{"head_dim": 64, "tie_embeddings": true, "init_std_qkv": 0.0158, "optimizer": "soap_variant", "warmup_steps": 200, "decay_shape": "square", "dataset": "wikipedia_en"}
Each number is 128 + 32 x the weight over its row's rms, rounded and kept within 0 to 255. Layers, rows and columns count from 0. Numbers have three digits each. The size before them is the row's rms in percent of the matrix's.

# layer 7 attention value, 128x160, rms 0.245, rows 6-108, columns 120-159
077:131094125131095131188139089121105147085106128137151180145128136105113174117157152146142099175178139179126167114118075163
084:159159086063186118168115138157182105135160160179114142052171093086129115170123101139103145167186177113120092166091044174
095:179159122112198198151112123089132080104178118139062182087159133121145084095084156107205075155106208075144099188143124150
087:161166063090161129117091134072063158148162150147095118094131111104186118142100137159122099134109150145164145097151126180
085:146182108139168132148148145091145101107134141101111129106135124120103115065096186121168099122125121083080133160199165063
076:154175085133188169142172128116148081143112131085090072107171129121102140117126085096114133190133134129133158098121142154
075:082131148203108134090121101121091118065165108178142083141029119151146121163133096138140133136152129152102169146128129140
073:109128097079140174181166127115136139138125149082115141118166175085122078127117112148078114129093103170180094110116142190
079:131102067159200138140135099091099117142138099134106120068120122119057095175143186140151138182139134109081094107138092139
080:113122123189114153098152101137101151155110171080128097132137151148132135141130148119076151137069110161106125146161158136
091:142148107069121161118155098115161101139124099123111105100145155152130119170037142151139080141156105177166136125155171092
078:147106162172102182085105089129132097117144095120098147165164144127119133105132142107163141161122101185229164110156175119
085:120078138151084154178130161154127146134152099059125121083105156106178128162206125159146125132162160132083142169099076119
089:148161110121107127155075062113167123102159141173131191076152114142124135078158127096148174164106075097181198169116133180
081:102140153157123138144170127124149145144099088164123057106159070119113096132068119109146140175142137150076057119135107118
081:118123127172170111073150082119027143180094136160110105141189157103134091127074082147138101159051191136158101146096086136
096:190131123100150119142112122095102116152112100184099182079106096110124131154109129132158033117123117121102120120188128075
080:102128117118127133124167082101129094124143133149116076091177184160106075080120175111149075205141175173140152192141191074
083:112064148130158092118146137061093154166132072129101066148110083112099143163121196170096118123142135130107051148160101122
067:100134113130128125138102141190064144095090135096160100162146117149165122085068096146120100149132135127124102161111080124
074:149152107111135146149119143121153093099188137145123146131096093194138020135151091164077152100142167078092071124131085180
077:165132130088172140119151114053170183124118073162163095176077150139045057141136113179124131172128141148120090139122119201
081:165178186139062086135114104157134114134196176112160095102128155109142169105085172125099179100166127104081129141159117146
095:186130090149154119124186112113101125176127196148024132099142173115080110098088176088102096124155137135155167116103151105
090:188152166170146102116121132121154117141170125121079111119097154163225136133097140142105131155095083083122113100210146102
081:143133063137120136082130166124134147146151115117143063015128136117131086066145135160140133163161100101157137104154079090
084:149121116165115117143158169143071148129072131104188069141048120139192134120108124146132135145118142189120074135106133152
077:104045136042131085197092150114116111128171171185184109132098129114182081173155181127093065130062152127091112100112098146
079:141126112128180144144154122073075087111144133116142058120207158123107159153110129149126169121076157084165096183105149132
072:131118149154164172137134212140082106143075131167172057113113088137111177174141099172146130194124130147107095145081110099
076:169138149147055145115169153110114149062101180063121110104121126129170196073114119094157123095087116117160082101111119114
076:135119144156108120188155084154198159169101129096125131115158152114124128084130140111154136167109094179138165172071152126
076:100182128157088090135063168072180103108132119141106123062095119134072146184193167146102155102088123111123148139107180055
082:114182106147094197199099102169197161161134088054135130101191148077144137096111121108153189094156129091115150143090128145
073:078080150160075106102117145148123149153114123165121068150098115138091163173138141072115152059122096134084145105123135113
069:144131130149118161104166106163154043129211147152173107159110083158153137185088113129092107152152149104144178102142158099
076:183091168109139129137147142204073151132127146131160106146126149143144127136164162199140125097133123175095136083133083145
088:152104140138164131131176091077157069049124081119066111163106145144088130125159133150119106132121163130113155074204143111
084:164170081083120159159162129118137158075090128172105137174163152093108075109095081113179105110137113136105105113097125140
079:166153154184128122114143124149129104108171105135169081091086100167131148141191139139122114141078154075127084142166130188
079:126174093177088154134079106154105176142110130094164188137158149080114068134121089091138175107160087128145206087085129129
071:169170113100183119157139090170168142176148133078048149081142153109156115127144154185125083137110163116088162103121175142
088:152146140145180136174119147115102173124129091127207115146144138146069084158115126109054193081150155126113102143152101140
073:156143115113161179180161127097115131164125109128130079061116097077156057145107122173114105158118160149124198119160106146
076:179131058123091143144112140149058171128078111119087136103202070145151117131150104130155085115134143134193173094122108163
082:145081090094112149138160149118160161163171112102108104103175130112070131090130072154137112152135175113210139131137121149
081:071164131079109124174132113109139113131081118168128149121219061161060094121128161074187139143144131148089146192075143112
091:183196099112138148068132146118162080181206193094053113096146142126113134146104127132097102113116127067171113122140131171
075:104126158132079147155169161096082147120071099175122185161120107105199110111125133146128118121140128150095094126047113129
073:092086106155147150145105051135161071141136141135087075123162157131153082133110112127134087210135136163144080149139146187
074:162145086168148150114142140104133134134116094103074157076139134127097193082105135142123115176182151117148104090117134131
088:137133145101156099079046105079130093127133140190079150159095140189104203125109129154132135120142077146122106072171191069
077:101097143154115089118180148121110147103121133153120114107117115150089149167109136046127203171131148110111127054127139111
078:134123134147117155135149064108115108107165110150095143181110107140183130128158127124117142078096103160068118133186200153
072:153108161166111168094117127146067106159120177123121122138111108165171106120069082149084180099085174104086143143126163116
082:112152099090146166086082152113152124148148104157097160144112112145173086192189102152063124142115149097123114125174130089
077:082102169183068097140144132118070134119163171075123133163114097142156159121129070127141122092102189124104117108131089088
083:127180146073125171108175100122147082094141150135118139125084085154169088151103147138134104106106120143138113162215163119
120:130115124162153086076159072115132166080087130139189118161151171141080114209143138095143097176176140118120122127107147176
117:087164122115082186137152082166073120158139112128156093186095140115173126120151113107137162169155210111127205138160047091
104:073120155107117193164131117176132104112152144070146129115093114177069157104129165120167177112176102123205104106170115153
120:148147040094107104171099136132104118100103118116136154159114012117093138132149129173178105090110159153149125099141133172
121:097055097111164156157093118150159137121144069112115101148146169163128128177168126057140153172121147095064113140203132110
112:122146113086132144104127107135116197105153121154122107113128147101139152167092159111146120149086149089125158080122080121
109:121125035138173130075147095146098094090092138161095123095191145154230100148132108146041174161101130148159135118131103167
114:101153164127081192112172136064179078067209128094080114168064106121102159153096121123121126179155136097131094116165069051
116:087133112210120116121131124128145077145171083105082127170148125108101152083114157132134092132142122101135140111092121090
116:141141136119145094114094173126130140124168117162123098126116103166146099109159119129099149126173177141179132109059123111
122:102134075096123130130162098110158158170117184114156132140130104130101125118134093152113099115152181090112136171160094090
138:162089072131096133097150140148112152133122174132143123162199204168111113195123130151135156124131091124064145098134109077
114:112103139129171156143129095125134095129121153184168097063099157119065141139095028059131132126132065135184078141141123145
117:111151167092154136123133125137125151166114138141171145119064147084114146137114153122096138092069099153142116162121132128
114:105173112178127108110106128105161112108146133121112101148152159161122220106133117128119145169142156072153149191129124165
107:124181082196120138155132152118132149184107158134095077123160123199094167101167181158156094118160160103123071131118129050
122:096106080160133173128071137131133123105084090135155097117132160134128160144143104158097134133108194103167118050123112182
113:100142126076074217189113140094186133150130119172122136071119112118159172101080156138075123183144098125128113103179134145
116:143098124144143048164119158123149136140126133174152221118118117142124122102132111159165108118143133128094097078120136145
126:135155130131152117107128125158126140101141117143141103120138097096178193129125104072150198124175102167130164118105086143
112:096104111087180089081146095121096146086121148107084109167160145200105137135089174124129090079114195146152105135120140151
113:100137105103127112100108127109095098176111187110182095133068107121154177212101154126153111128129149195159112144088104065
123:161162073124096142172127130111119071144087166082131129088103160120119086150177096172145095129123085163057116179133132104
108:104132108112071146155126153138128174174131126182176128110122095122119161116137123092155154130141132082161125113075108126
119:158128129104135116054128148127109129204131143170104139170143183054135117089130154127157183164089160148112106206154114157
109:087147072098160163126123139151137096142089099074116143156142093129097129158178110150114126174129075131146157153153128181
126:153162143123074112089077126161077092163149180079125152120142145109105097108120189077136123132114152106123130116094169165
120:150150125112151106121072144169128132091100117213142136176153118171100107164082117116127163123133118168156167104093113081
114:139123146131073076115151161091186169098086162105108127160102113120088180164168184143147144116099117096135133128156100113
110:091107106103185090115115095068093178144121132128138128094152072181143136123159122069076143126138147156140133142155191160
112:075104096111158149114098143105136126111088110157101125133092127170164139112189183163125120170099114148117118089115109101
106:097168088109069083186158120123160175073105096100107147133138119070132169150112106160146200097161118155127130134103093113
124:080103092113109135098132149091059170135156184159169083157154108122152073141144105136157130091146163162170128094118093107
117:068153134170186082123164198085107121198101168169103066136102140114173088157113101096078101162168081166123162089137093116
116:198132168121091143124101136130131119102129136172149109091069085122127138087147151104154153116121019111098181150122171174
114:157087137153076122085141123107155130162103119135114104155180104123206139089130104089128181106070136141122146080142094193
124:121106076171074124076169180162126141106176140084130142132093140169095158120140110120156137144133091114143063176124111071
120:120185162109147117128118100106106155120124152152068074102149137134117124114115072118156147130065072131139137108117114147
119:124129118141110190138189192114123137152131131214098129159124173115135103080083120104183140170089117086104121097110113086
116:147122130143131115196127110066103142159133148148078070155099133104109136154146171155125080104157157152140150106151099096
114:082144089171098104111158120141134075117167160126111090125155194188151135118117097045083131133115107133131172117138100168
111:112144153092135084137150161137085103076157145111100054132136102119092111162137198079151127106091128099083226126130098225
127:126102118173093129165110147149152128129149159128141117143123068122137178072142156147249088126132114168179110093168141140
119:103122117117125104154116095153157162083181125103132126173059115123121135138203133087169132107101107168108134111096060110
119:100184106111120062132128147130107115106100163074147125166086119133198200131132150164097145150117109103132121120140153093
# layer 7 attention output (transposed), 128x160, rms 0.222, rows 6-108, columns 120-159
080:114143105120097125111144116116111124123114141105092078108128149162141080146131121161112137109111191160089109138109097132
085:142089112154133154114159165138147141137144180138133142148054087118122171143117102095066124105103093151147172105127069141
102:134105102134142118170135076109115161148189162057153169152121127116100077125138129108118159119060081097105159125169120153
094:155092106113126134183129138081150079179094159140156144103088151191140099105102131119151136106158164146189147133081073083
089:089088140110101169127125123105085147111075138098110119183150152125122119140157158090177126158117087155137130151158107087
087:163131108156105072094086122053138104123106109152116116084064094105147134113167161179094089123122089138114164149143113145
082:162119162119135152140115121114106122120086164154143113161103115165126106169113146073105186159173126133164132201123135095
082:182108122132169106145125107095108099136120040137044144149106120089149136090115093155088192122189124134163130102126123083
085:105112127160099072160112107150162105157148151090116134123095080082175138150154155149152093165110135106156118154144077140
089:132086111128138116136144085204083166139099092093111089157112079123150129095181201092106117149135151147113081085107116145
096:093131111101065117118133127143137098103121093133133147160184155164158212139171078165147179063107086148093083112102098114
087:128126126119162126128217107094138153167105097097174061050151138186115097116108152174136164056114138144117153148167114150
092:144082070141153124148136112129224109162107123093087127125141119106093139111056122164103118140122169120144130118089102127
099:112169160107140166174132171124122147096067190041115124112109129113163155146097127086138167134121162092145173140145170121
086:080141105071120155059177126179150089116139131171103129085097151107131100174163074180134137159131098148086089128129146179
094:150124073149119127149116156119168139125090093118139091132104119146096139159050086091206090176133143125145158116072122130
100:103192086130124156134203146105123112097117148135193098113141156181146099108168119188111123097163176086171178135147118189
093:122159072085117132094122153119167071101082127190189142153157102106100193114173149177136180140128123101090080097122167103
085:104115131159137140123093134175123104146131148210089161088140091113151139165161078098147100118084087106143071172172139130
078:099100161136145087141099163102112072138162174172130156096154160056112120127135139172095135157142120132166169108129172128
087:107128151098176120099119102076081129149105122079175132197094089137194125111133093019089111124125090153116131122120124125
086:085146155130153121086175097105063129073163084166078115134126142044138195102119166101064118141127161087170141140194112110
089:107086133102128081155160150168143144091103116103163142148080121168081176123173119119104107130147162147170126139094149139
102:128107121142055104136120140132124142087062119126135152110139153047128139152181096133097153110174123106125113144123096119
088:117136080144096114170190111146211147149088116129130131117105188210137137117181164155113136116173081154143131134170098123
086:110141051152148098118196104160093103219142084192098161036128131189164208103079108122145145170074111095140113118087136157
093:141074137100172109178100117128095123142158140151123113066192204131156128153177141128126129164104138079145115130121129096
083:132166077149102101158073138127167076090119184114092174120120178143127126160092144109088156149164104106152119161124097140
091:106073106176154141194099103108092122126108154136125156136090154148041216072118175094121140185098117153162129117094144102
079:155117131148158114115071142187144095080139114164123110134142115073145157174167204136132082139087169140141148087086147137
079:073128107142155110137155078106088130094062087163136162111150113156080175130054151122146147148122179148095165167099127073
090:092135113113117135052180170124101189105107176150125105113059177079110145129125168125126125181147103095100123137164151139
081:178080156144089161130194106139142117103063122166091147171172081156144177094106201099172112167133104132124098088133111101
090:057173101123101074154151103105195168132123132156093133133152149081093128110128135134078144129162113152000092123103140134
079:113139207111146188131194138180109191069127116148084162133227110103153117154118195136140117103142139119168101109129113123
077:199115125143155108137127163146101106071072185104163080153174113132111154126179160093151148128115124088125134091113122102
080:182163076131167167140100154147110132159159127077163091083139136124166134139184151187103126093055153152126108176088161179
096:167144140069146087093160100066087152190115116107150056118069123149118113085137147135098129062113127082130106170204188149
090:173108139167131097089131153144077086120176128127178125101113189143157135147103124166120137180174149120115165199176129156
086:072108100175171104138201151169127179115161118107110098136064124158127110093139178077124171138143159115181160105117125175
088:128142141119107124100131095064096149133046079122149145163110137147145111100111136139116099167126116179130081118089126164
076:147116116094112107147138170127125107182139145079134115132116167093204152100111137122091125073084104058135160107151090167
094:108091166137165166099087111115092201129141177118139187133037158132158155126130157097097165161115126177108056094159154140
084:107112109124167126118075124083125111101110171107154137136092159079167159104149120091130114153083139072137115164141109161
083:158168109173146139158127100109165116173146121149127092180100132208168078127136149132155125111125172127154094162160132124
088:124127080181159073138156115097092166110061146178118129114120143132123147107093127126128193106113070140096147093132106121
083:099166170154132136102131104106147101079214173129106141093172147079128135131126193116147102129136152114154107098108096145
094:136089118147155120203172157098105143097060095184084079152083081166088141138166087043124156114134106148124118119106112092
081:122123127103183135142103124102090083137193151170197101111169124115143061124084088170150095095169155123118121127098155144
079:143104088115167077138149080136161104079181122134091104151098147098124076139132168139094159092125149125081127136154135133
077:122113095125045115091162123124104080177125082170092083121095129186120152128153101111131132120117136136183117140156149144
093:174131164138116146129161133139126094100119135134198078180083110222167157154156133116124110113110137167175161170153140108
088:154121209156153117100133143158114108118089096141168114138091098070153182175130087171124164112158103183115087105146091163
086:142128138162139212116137154142149154123086140165153108153098136146141134171175138107099156082114112130114144140094127117
083:107084101075137077161115116114161108101076077157198151117094123139065204127136116126117079184182151102132154149169154136
088:128045147164150137139116133127161116108126191163131102150087097183127122112115137162157068159174116127082086117113120095
089:182161143132160121165116152077105112089074102151124148127130060154061112118134117151141086082145155137137114170076138174
089:152151133098122140178132132152146076116124137122107107163145103189086083162169080148141105077085068099140095138182158132
118:157086195079081143126098143092151095096113092132101135131078054063150163114189172119093168131143128144145102166101169190
113:118067070119134151070106139148057132145165058112155094095130132186167129128137087120125136184130145118143171167133167103
105:121106019129148129122121091154120185131151133135147119092164147082112136169098100125125147120107098155138111151112149128
117:098128059146099123101076121161119104093111085143140117200069133103128173155162125116125059118117100139148130162150107175
119:176080144095126127080146141164111074131158069111073137112167095214174057180165109096132120108128135070162114146085150153
109:103104177100125150174126102182145118145078130146121119109089136017185186126128098150106164176120120141132165147119200165
107:117120137133120118119120115120110123143129136154144150092146128150092109122108179087107112116164066149121173097085107124
113:110118108145144118183144102110117172115145167126143118175156132147150184067150121156117099170152146100147109125179127102
114:161209129075159140113142140101077127144171148151144149089149114090096095128156150146064151123110058112182073085129173094
109:106168097081138126156110105133208186169153137173164072146108108096099145093110104166100102135142141164057164155114190138
116:103065126118127137114181136111115151090143152069163110108103104143159150128138118148172132138071201101133129119115114130
127:150127126152140142200168146165182131096113123226152124160132112149145147150134192177170115109131153077089130144048091166
111:076136182074125129143056097088176092128115102112089164115176115158092150119124126145193136140112104128156139164112196150
115:179124105118211138099062145054106146062111140103151123126200183067185116182164124130124148142156095125107126112136210134
108:127091117103154121138144127054089095159173121149102104114111160158178144172152080096137131112149160129189088088142137187
108:156117118091165085135181180097132147121072174170029135087133121182123123184140138122134134142121157116155141119186090108
118:137134152097109231119146081069123102135134104106111114111106126146134126155138112110145130153148124134143136120126169124
107:116158082118156115170105084134144132149068140195115103117196125153144129122124077105104133129117089106105139143142121108
108:102152146088130141101123121159126082207112165140162125077094137160109151150183090139073139163093106125103117090118113157
117:176143106094071135134092071090120136177115101145180181060135105117102146137094136138109154108142169110119123150123109091
108:142119107146143161137136175199097193069190121113156115113135126180081187146159193143125106152126079140154101068102159194
109:142141153128128139117128149077145130088084167130161093081115046105051158088083158068133135117092097128147125137138120164
116:168112115174103122102150136127128110110095170115107127075092128162185126133085117128159070108120140121103115179149101163
103:111096090087108109116163104096058144135121142072101160107149097172109113111137118120169077126129112100137131123142109154
115:091078133111173095114120120116072237165139116132161113176174108097112146132142144073126075114090137108136161109119157118
103:127121102157053075079101074125132106104126133135167148123083126110149090106121128117103208077097109099149166143128056143
121:096139115119121142204152138080132133108180165123095121125118143038156110145102117053149119169085161131105118128176127183
113:087089054135158157139134107175122139144137065139132130101102126129094063117160125134108088129153194165075099077112194073
105:113133104156146112119135153161116149113142134101141086078087092149140164126153088133136127134111136069127153135154142174
107:144138125100120066143167137141124152141181122129143161100147154130131179172105170080088122096065092143104167113159150182
105:158111081114124126127085089144178156116065150071169165146105107183115094090159111132138102143148139128152120093132148087
103:127117065130126136111137071136130122095118124124085130120209169131143193149120147165100188098121108089097097071109096163
117:069128131112126109147127164123084041185176128120177107114117097139126081108108173155115054157161099116144126113129191117
108:132099093133173076234087147102121102149105161121126143093129130142124153153142108110160116086124123113100154141148200144
111:127086174108096161161108091140160193134162134131142086144159143169162128085163109099138156133126111190141100141134111088
106:076134160129198128148116140085156134201121101158087130143157124107107126128091060098128053125145102119081134074119128178
116:099130127100161109110131170136086128150105072109174121167111148163112147073137104153117161141089183082162127126083179156
112:084082103195119105110112128161134118173175136134093139178126128149152126119109203124090099101047128163151161132090114155
116:089098079151129130116102154104090131122131153170154111143176185179148151086129067157144122176087120122106120139172094084
110:108129124125128098176129121052153133125111160125148100127159072152128146125174173186086130098135112146128161109169138105
108:075109103146131161199137155214111127120100154158141171140121150139076129130103123063107204116137089137128106101114122134
106:168146164141084076154154066150072165080116203139111142157097122185099153155093167128137081112130128091113139104146158115
121:084137095158072121141048093147152159171182144139159136131146101112059124111193112077124126118089110147181101090145141145
112:229105105117168144093146107140063092110097153097128139126089083187122128095134139099184118143163115101146103152104145097
115:135157103173099106126120083077091121096095088124117096108133076112077129088087093139120077134077124088134056107133117103
# layer 7 attention query, 128x160, rms 0.257, rows 64-127, columns 120-159
127:176176074080099133126123130108165142119120172125116124108132166128091169156122148131074071203168119136170105055129126094
137:089063059153133097055086110137130116167143110134130082089096137112195125153128072124119126153154151142122184140142176125
122:100109071152144127097149101134087156191113124109118120161155093148113093135123109117099072112139131118187078148184158063
132:105105121113104089098136135116137124177138117144151129132104146148120045144151102186102109150160161133085090107113091095
130:176123185108120181095121155045080084151170103138098108091119095110198154210119206102145099126130137167123132166135121181
119:097104058083123103145117196152128159135154085154174147115151159082121208178181168103080189100071154146157139108175149166
115:134186133122211100108134111185093120174142173146098139095154185081176133133146141136098098120107127112116122121196116132
124:177173135076150124123113125128123163112148157108104120150167109098126124089103160142139161130146109133137138143139177127
132:144107104124219109064129121132083107101155114143144137142084126145121062123125128125140136110082149092135151183088141139
116:093156151163109137131131077079100139069120118108127175095080150078076142090117141143086161111082144159135145074143096152
127:072112160155160112173109128089191102108126156111109167137148157127141150101139200131155126114115126106124185119099172156
110:042148107148153106149097188170084189123149143148159094204140166129143091153137171179087127081098137128071143073114101134
112:089155181089113156199171189165151177112107124124130095119157121054151142180127091168149140127129146150105096130150198132
128:146169086200119105133070164138128131105116088140207108057086127128129106096115132143106146101123106121145150128146144134
118:112138178089111106127125112094122120161113183176127099120177118119125102209100086165124078114069173144084148141089102149
103:173089177089161139115161137083081134050149102156139068069160066079150114119126133151140191104138150105170122173085137143
134:110143119097103172172130112101141147150166163155143084082094137137144098159128104083155117129151195161122145163138141114
126:141141059101145133135138142214116107140113053081135118102129141108108128138141085079179128113109144142203115161163100177
126:097120165190150150092109149129100125172137090095157081145146118129115112095106168148107090160189076126160121107141161061
130:087136155134127181115088157147150056136109144116149121112063150058147142081071152174111120117096126105064166138078135147
121:096183186188092164161162117149139140091137057146162134111118094142092167151102150173143097132151139178087133169165065114
110:091156115144140126056072071124160086096123167114133126135128164122143097078170084139178172163231086151149081170131119141
124:142116176074104125123133078094038136100194165071103120132119133081105074073158102133151156149139127076147101163134146097
114:106068153122160104170115092091215092089131135131102086142092078107145194115150127116133121142162116152105157129203167110
135:121149150117165166117114101145126182142096149111101131111163155118115081193173156130117145111155103157149143074133100086
137:069129125133167089152105130148130126146129176162151119149172149150102182099161103102096203131112108106113113110199122069
117:098107091129139115098131134115046117128132141109089153163180150150141091139146088084153150082107070161123174099122099057
119:130168141107166092124157170137163095130187150115104124203141133106122118051126148109162092115119141125157123173131139083
122:118166166142086103086191068119064218093126133127136137128132145129127150110148145169148073139074116092158090108075136111
137:189159155128139176083112124122165172125128115128137124118139166091127158103118146115094182124150089117180152137105024136
119:146165094174157096122162160155068131083125166148134108163135143105139151174134145123146164179083129104069147128159117158
117:203101109145105180106104140137105143146134127139114142026156100120142116141102085090149122091160127153144077177127152137
117:108097092095125140076115206144127175108116105124218151144087119106130089094090206148095154099172124096145192195090117168
123:112098155141140164090119124150093121116143087151159132112093116136149114156145122156127182122151064159133187135114137075
117:125091150090139069089132144062116106151113079097078147113085098127093165133174120079128088140120115110128165159209158158
105:115178142168066137136170099112160114134129120138103098131101129089149083101094143192145143087119157175068209131148085109
124:110166170079081109144127089098116070125134170173104122162119148071158140082119122139129084142099150113077156113116073111
129:094127104092149159137116144144174189144144067100154106105105129063152089148168099157100114135126126190118126136177155100
123:093119143125160141133128124091140082137139134159111064208089133100172156139120127074167165105140108173138161156123141086
114:186165141121103130123154195139162108127213092101128107059125108115151099156128132117121187115119111114110111160119123150
123:135130130203110136084045138075172145133115135117191143107093081154133157103136083153118085181158117082197134129153173137
126:173135084153109115106112114139113091069090186108148219143094108114075128177164151138153132141082071119087158132106150161
122:148121110092071114129199089141123164112128150122164151094072122166054091098094119140172139145157127103135124104099150116
120:105142116175059127146136126135124154115117137101170122097115069190117078116097124184150085141185125094082166185129158068
139:152117161090144175159125141113140102127087119103137152131136097072133115140139156193143117091161147094137149184120157092
125:112148127077173204179136124086139196126102155131112116098140155102117087142119124134166114150149148154108146128089132162
122:164076113217157053148105095100112114030095172129189120135147104137123147164129130104115109130136107098114165165145125116
117:184096062206159121191098163121118131045131031139096137094124141148103156165134169120136132098126201121113127101129064187
115:133147131129153133209095080126140101085100136170096099131113107121128159119145099093158133121108144127038160180176142175
127:106136123139120172163118107119122133158110094156128136116102146105158175099097124173112172124158127168122122106130096171
117:118145170119109135154128116162112090084162158135135079128154075113133160075048084163119119096136150118129169165116099124
109:120114150101071113082077091097072109100155136109156119098102132093159137117099169144143133051120102083136161102135134077
113:087112107168161123135092151082073102102084115131137100197145146120111153125129109103125101130196125060113044064110147181
117:152105184085117130131116108031117135088107121167128094107133124161138135174114151122152058173159160110124195159101124148
123:105097147154160133129083160130157123126076042187125125137210167189115157136113141108148203113112098190147182133106123107
128:157155163119067118109169184117152171204140144174105123109091102177103134152104118164149140174138175184093089087124109124
134:127141112132149156100120095101100094157106103132138081135155187149150079128075134150114154136123144162178115105133155097
138:141192098130125098085139130088150088128087106127141141124120130121126088107124113133117092107134141106136136156202155117
129:117186159128117128143123109130147123111061134157123157138115126131161143117079126166194152171131104106160132118143088158
117:073101109133116155135177137120153106124168213171115125127075101159171141113176127081156143119106195141164131121116101115
124:191132131119138139071093125074060150130123114096118107120093111135124065154164136139098087141126168159129128160174186076
110:062142169130139153156097171173122153163160100141118091122148153184107112110136091131122092156151106078120170111140137120
117:125101092138092183143200081141123129094121125176103097103115120107127168147141129155095135172143113157126153129129131107
113:234116142121058137092187127129120169085154088124147111099097119154089155096096154181191143174104124091180103161118094129
# layer 7 attention key, 128x160, rms 0.233, rows 64-127, columns 120-159
120:153122158156117193099087165114135141089126158108136141102103128129104119090175185204123136119116139111122124080166142111
128:122152078165156176101137089126137091166102088163097120102079118148129170091113090163137155152117106170157054108126158145
114:164111108170092148098121156146181156102165080129052131191081134119146117097146118100183112134082146171154143114155114093
125:161151118157059159106117155150092080119144103179139141117125115163138073038154095108106161160163095080067136152149127097
122:086111160110150164111109104148159108164110083082128115062071111102112148157116124101136134079155119113108129120096134144
115:137161113118142093116148107152159153081153117085094141129203193122139115131213123122124094107143143149061132162163130170
121:119205089144111109132089155119143113115160151147133113107179090095135119157131116154142128124135066134111100136088153140
125:114140114165167174164120137113148176142158137058201137160091123114126120158089122066163112123150132084178212167086093085
121:101110151053125099135086095244064178139144061083178168151163096125118065155136150093138138117059077115140144152117084089
113:124180099112123078159106172106143089120158126069059140083097103127134155186143140107066139119171152125152122145142154095
117:113081078119164096168112192162124056139095177161141106078107090100127141145127079160095111154125131123115081119113109151
108:127087100143108098064153175177140092130147136162164207121207136120142098085176098142058138109105104140063100134085094123
112:141132179117173100156161137115189151166069122158128145161107138170112163166126153111144092116190168169161137143108167093
122:095127133150127136115112126158104094155135148105189090162104071136123171118099087126136151096145157172102174172183091141
109:113125155168131097188141160152118130163127112163151126102122135062168124086120106186153163103183130114129120098134127108
106:173185142115110131145092098074151147159099123107118143098088114146092141164184139126117107178187129079086113131130149159
126:165149140156139116107133214119110172161112144113156133196138100137108080144060122162159048213099205096136153105137137170
119:094167141160125117113103173191187155122177056118077134192149107175145134092112112057149120125178143152154128221142117136
120:114061160169120141095102139117146143085141128121113095152092139127143139156113125087152138164063155153231129090178130145
124:137129119140136107156164138098138106085159145091229162105092055098138126116141131129051130076105142148129171159162103142
119:136095127132121083127143125078129134047115099143143132129159148142129116141083151156078133144226154133133141065163093117
110:152082091064107192189097180076135065098100085164111139156111124141136141133179053160116097139102056047110146142136126117
123:150093166075094133123124073087125123139121063089142112165141126111193088153093150080141108154106156062118087173048137126
114:097136129152108158182180109032119104138104178135120114166140133102097137153142084098136146154140106112165085117143155128
123:135160110094164153160090155120158067133140082100096158165145130107113127136102074110061125097135086149128155138060169106
128:091132111153074135129208130157142099155136113165123135113193173080182125124127071104178160149132161135143140132197157130
107:160099073096176169176113077140105150153168085115120199179148090105117100157174079112118133143124137061108105121058156106
115:076100140172094117140066116098169136091129163150164147155135132174116099136145130153134163111101107186154112133129140157
120:119144094115150063064125099182090127067125097132138118168182096078116147140157185198146136157131099048154120132121087089
130:137103177110102126114075103142152126124126093105074116066104111114100157120098075110154173108112133103119113092119163154
114:101195081115149110138140103154062144101129100106206146133142114068103097130110169109120058100125147125120147176103148139
111:133144135115129111179111130148157118127118089063101122176102081163153150147141153103164102119098052142139077119120131154
108:193111083178160085167062100157102087094154210104158103131114127158120152155151115113165105087070089189117118165169114171
122:140063135106137190182131105146124120153165136115104105173133136142134069110081115092107184137154134149104158119146098075
110:111115160143148112103099064127154126105165176142158169102105117061123155163125129135143132080168197095189097125142118149
100:105152156187138144140139156097130148159171143181223150112128086144141112142092099144066096149177150128116104082170120073
124:143148095137091128128145108044159161144144166166163150138098106086129076126151159182090117152084139072119102121166185114
121:148144169113141180123097139128082172169200133180137053113167132140157117123152145143090125120189149146132134102174158165
115:133100133174147167188170087087149114142173159116071182133139101134122112111173136043061145119085128123166106092159119153
120:143164160098115145099120111141115111162083109088121144155107150157108065131077135112075088097135195178071132135099163115
120:150110135061140115108094085099176111132127137126112071121052130165123130105088078146185146108122158142156118188186134122
116:095151016147130086137093110152092142125084140086158110127084102136149130073118118111065102141140153130111152166112129124
115:165161161120175109085137093153138133105118158152096153081130114097150198153119112113094139188095134074140148145098085089
124:185115082155149142205094167151143066136100159155178122170147151148123097146030075157156128151102166185128131081103120118
128:191138167142123126183071219135149093095177136081139094151110164140128092180089118085128131108149128180166155141127148100
126:174094192073126105137105168170142158142107168182187146097146139143113164151132134136135120131161124137113137192125174098
114:146142075132158149106112133115102157090101174080121148151105094151095107166156176140219114131151120161125114120146130132
113:114102125128130100141140084144086148089085128066121143094124098160079162163128150071097171131131054162135100136121141155
108:109139112121139125156159157121178117152044193115174171107128081106119172138129111108185115158124101139162112106127135112
112:074119082133102106134145107150173110048162138154112090118115156124136170120109113184078119134151126137155159100161115089
112:126188165176093105124185112076156095137132117049151169140108141080118079165129132093120160151132173157153131157180144083
107:123121136134150119123117102085095050068150105089108098138135110101131138142148143162093146162091081049179148153115083109
110:155101125123111107151104130122150111165144158136084150123114115120089084116132142148150133107085074149136130144065059106
110:157115142160120165139140080120064126111103136111113156113102063105105126174095166128130139135078114084117106092122131078
119:136061066121133170077158105150143089136178056103137125133096113137153151168063124127096139132174076169107093107090094112
121:134132109180112138096178080153160188102127183158099080106102131144106095103093152094114121198111144114107161110146175165
125:106135099095162158052118153129148106103176167112118131119087209128124166077129095157088142213124113097135148110087104089
127:111146152134143170159119124107124125112148123132126145103063126045137145155165101101143141172190224121132140188193156108
123:182121124148102120151137127117161116072184143098153096097069105099127148133086133166137108113156161118140192115095096088
122:124086117120114137173160105099099132128101212103143153122099105114157141064083164131148139158087152123099169202143124186
120:162142127116152119069091151143137110110184159111137123150075090072134112144147161152125095132088113088157129174093180150
110:123079216148149125138136133152166156143164119161143152079164145080173099143139136137137116093135078145119136101157115145
117:105137121167115143117112123105164132090119102116155119164109120156082171110139119198083137164096124130135105071199135045
110:115134103079104131097153063091113128093052130079129108139128062112137167146122165105100155084166106098126110112061105146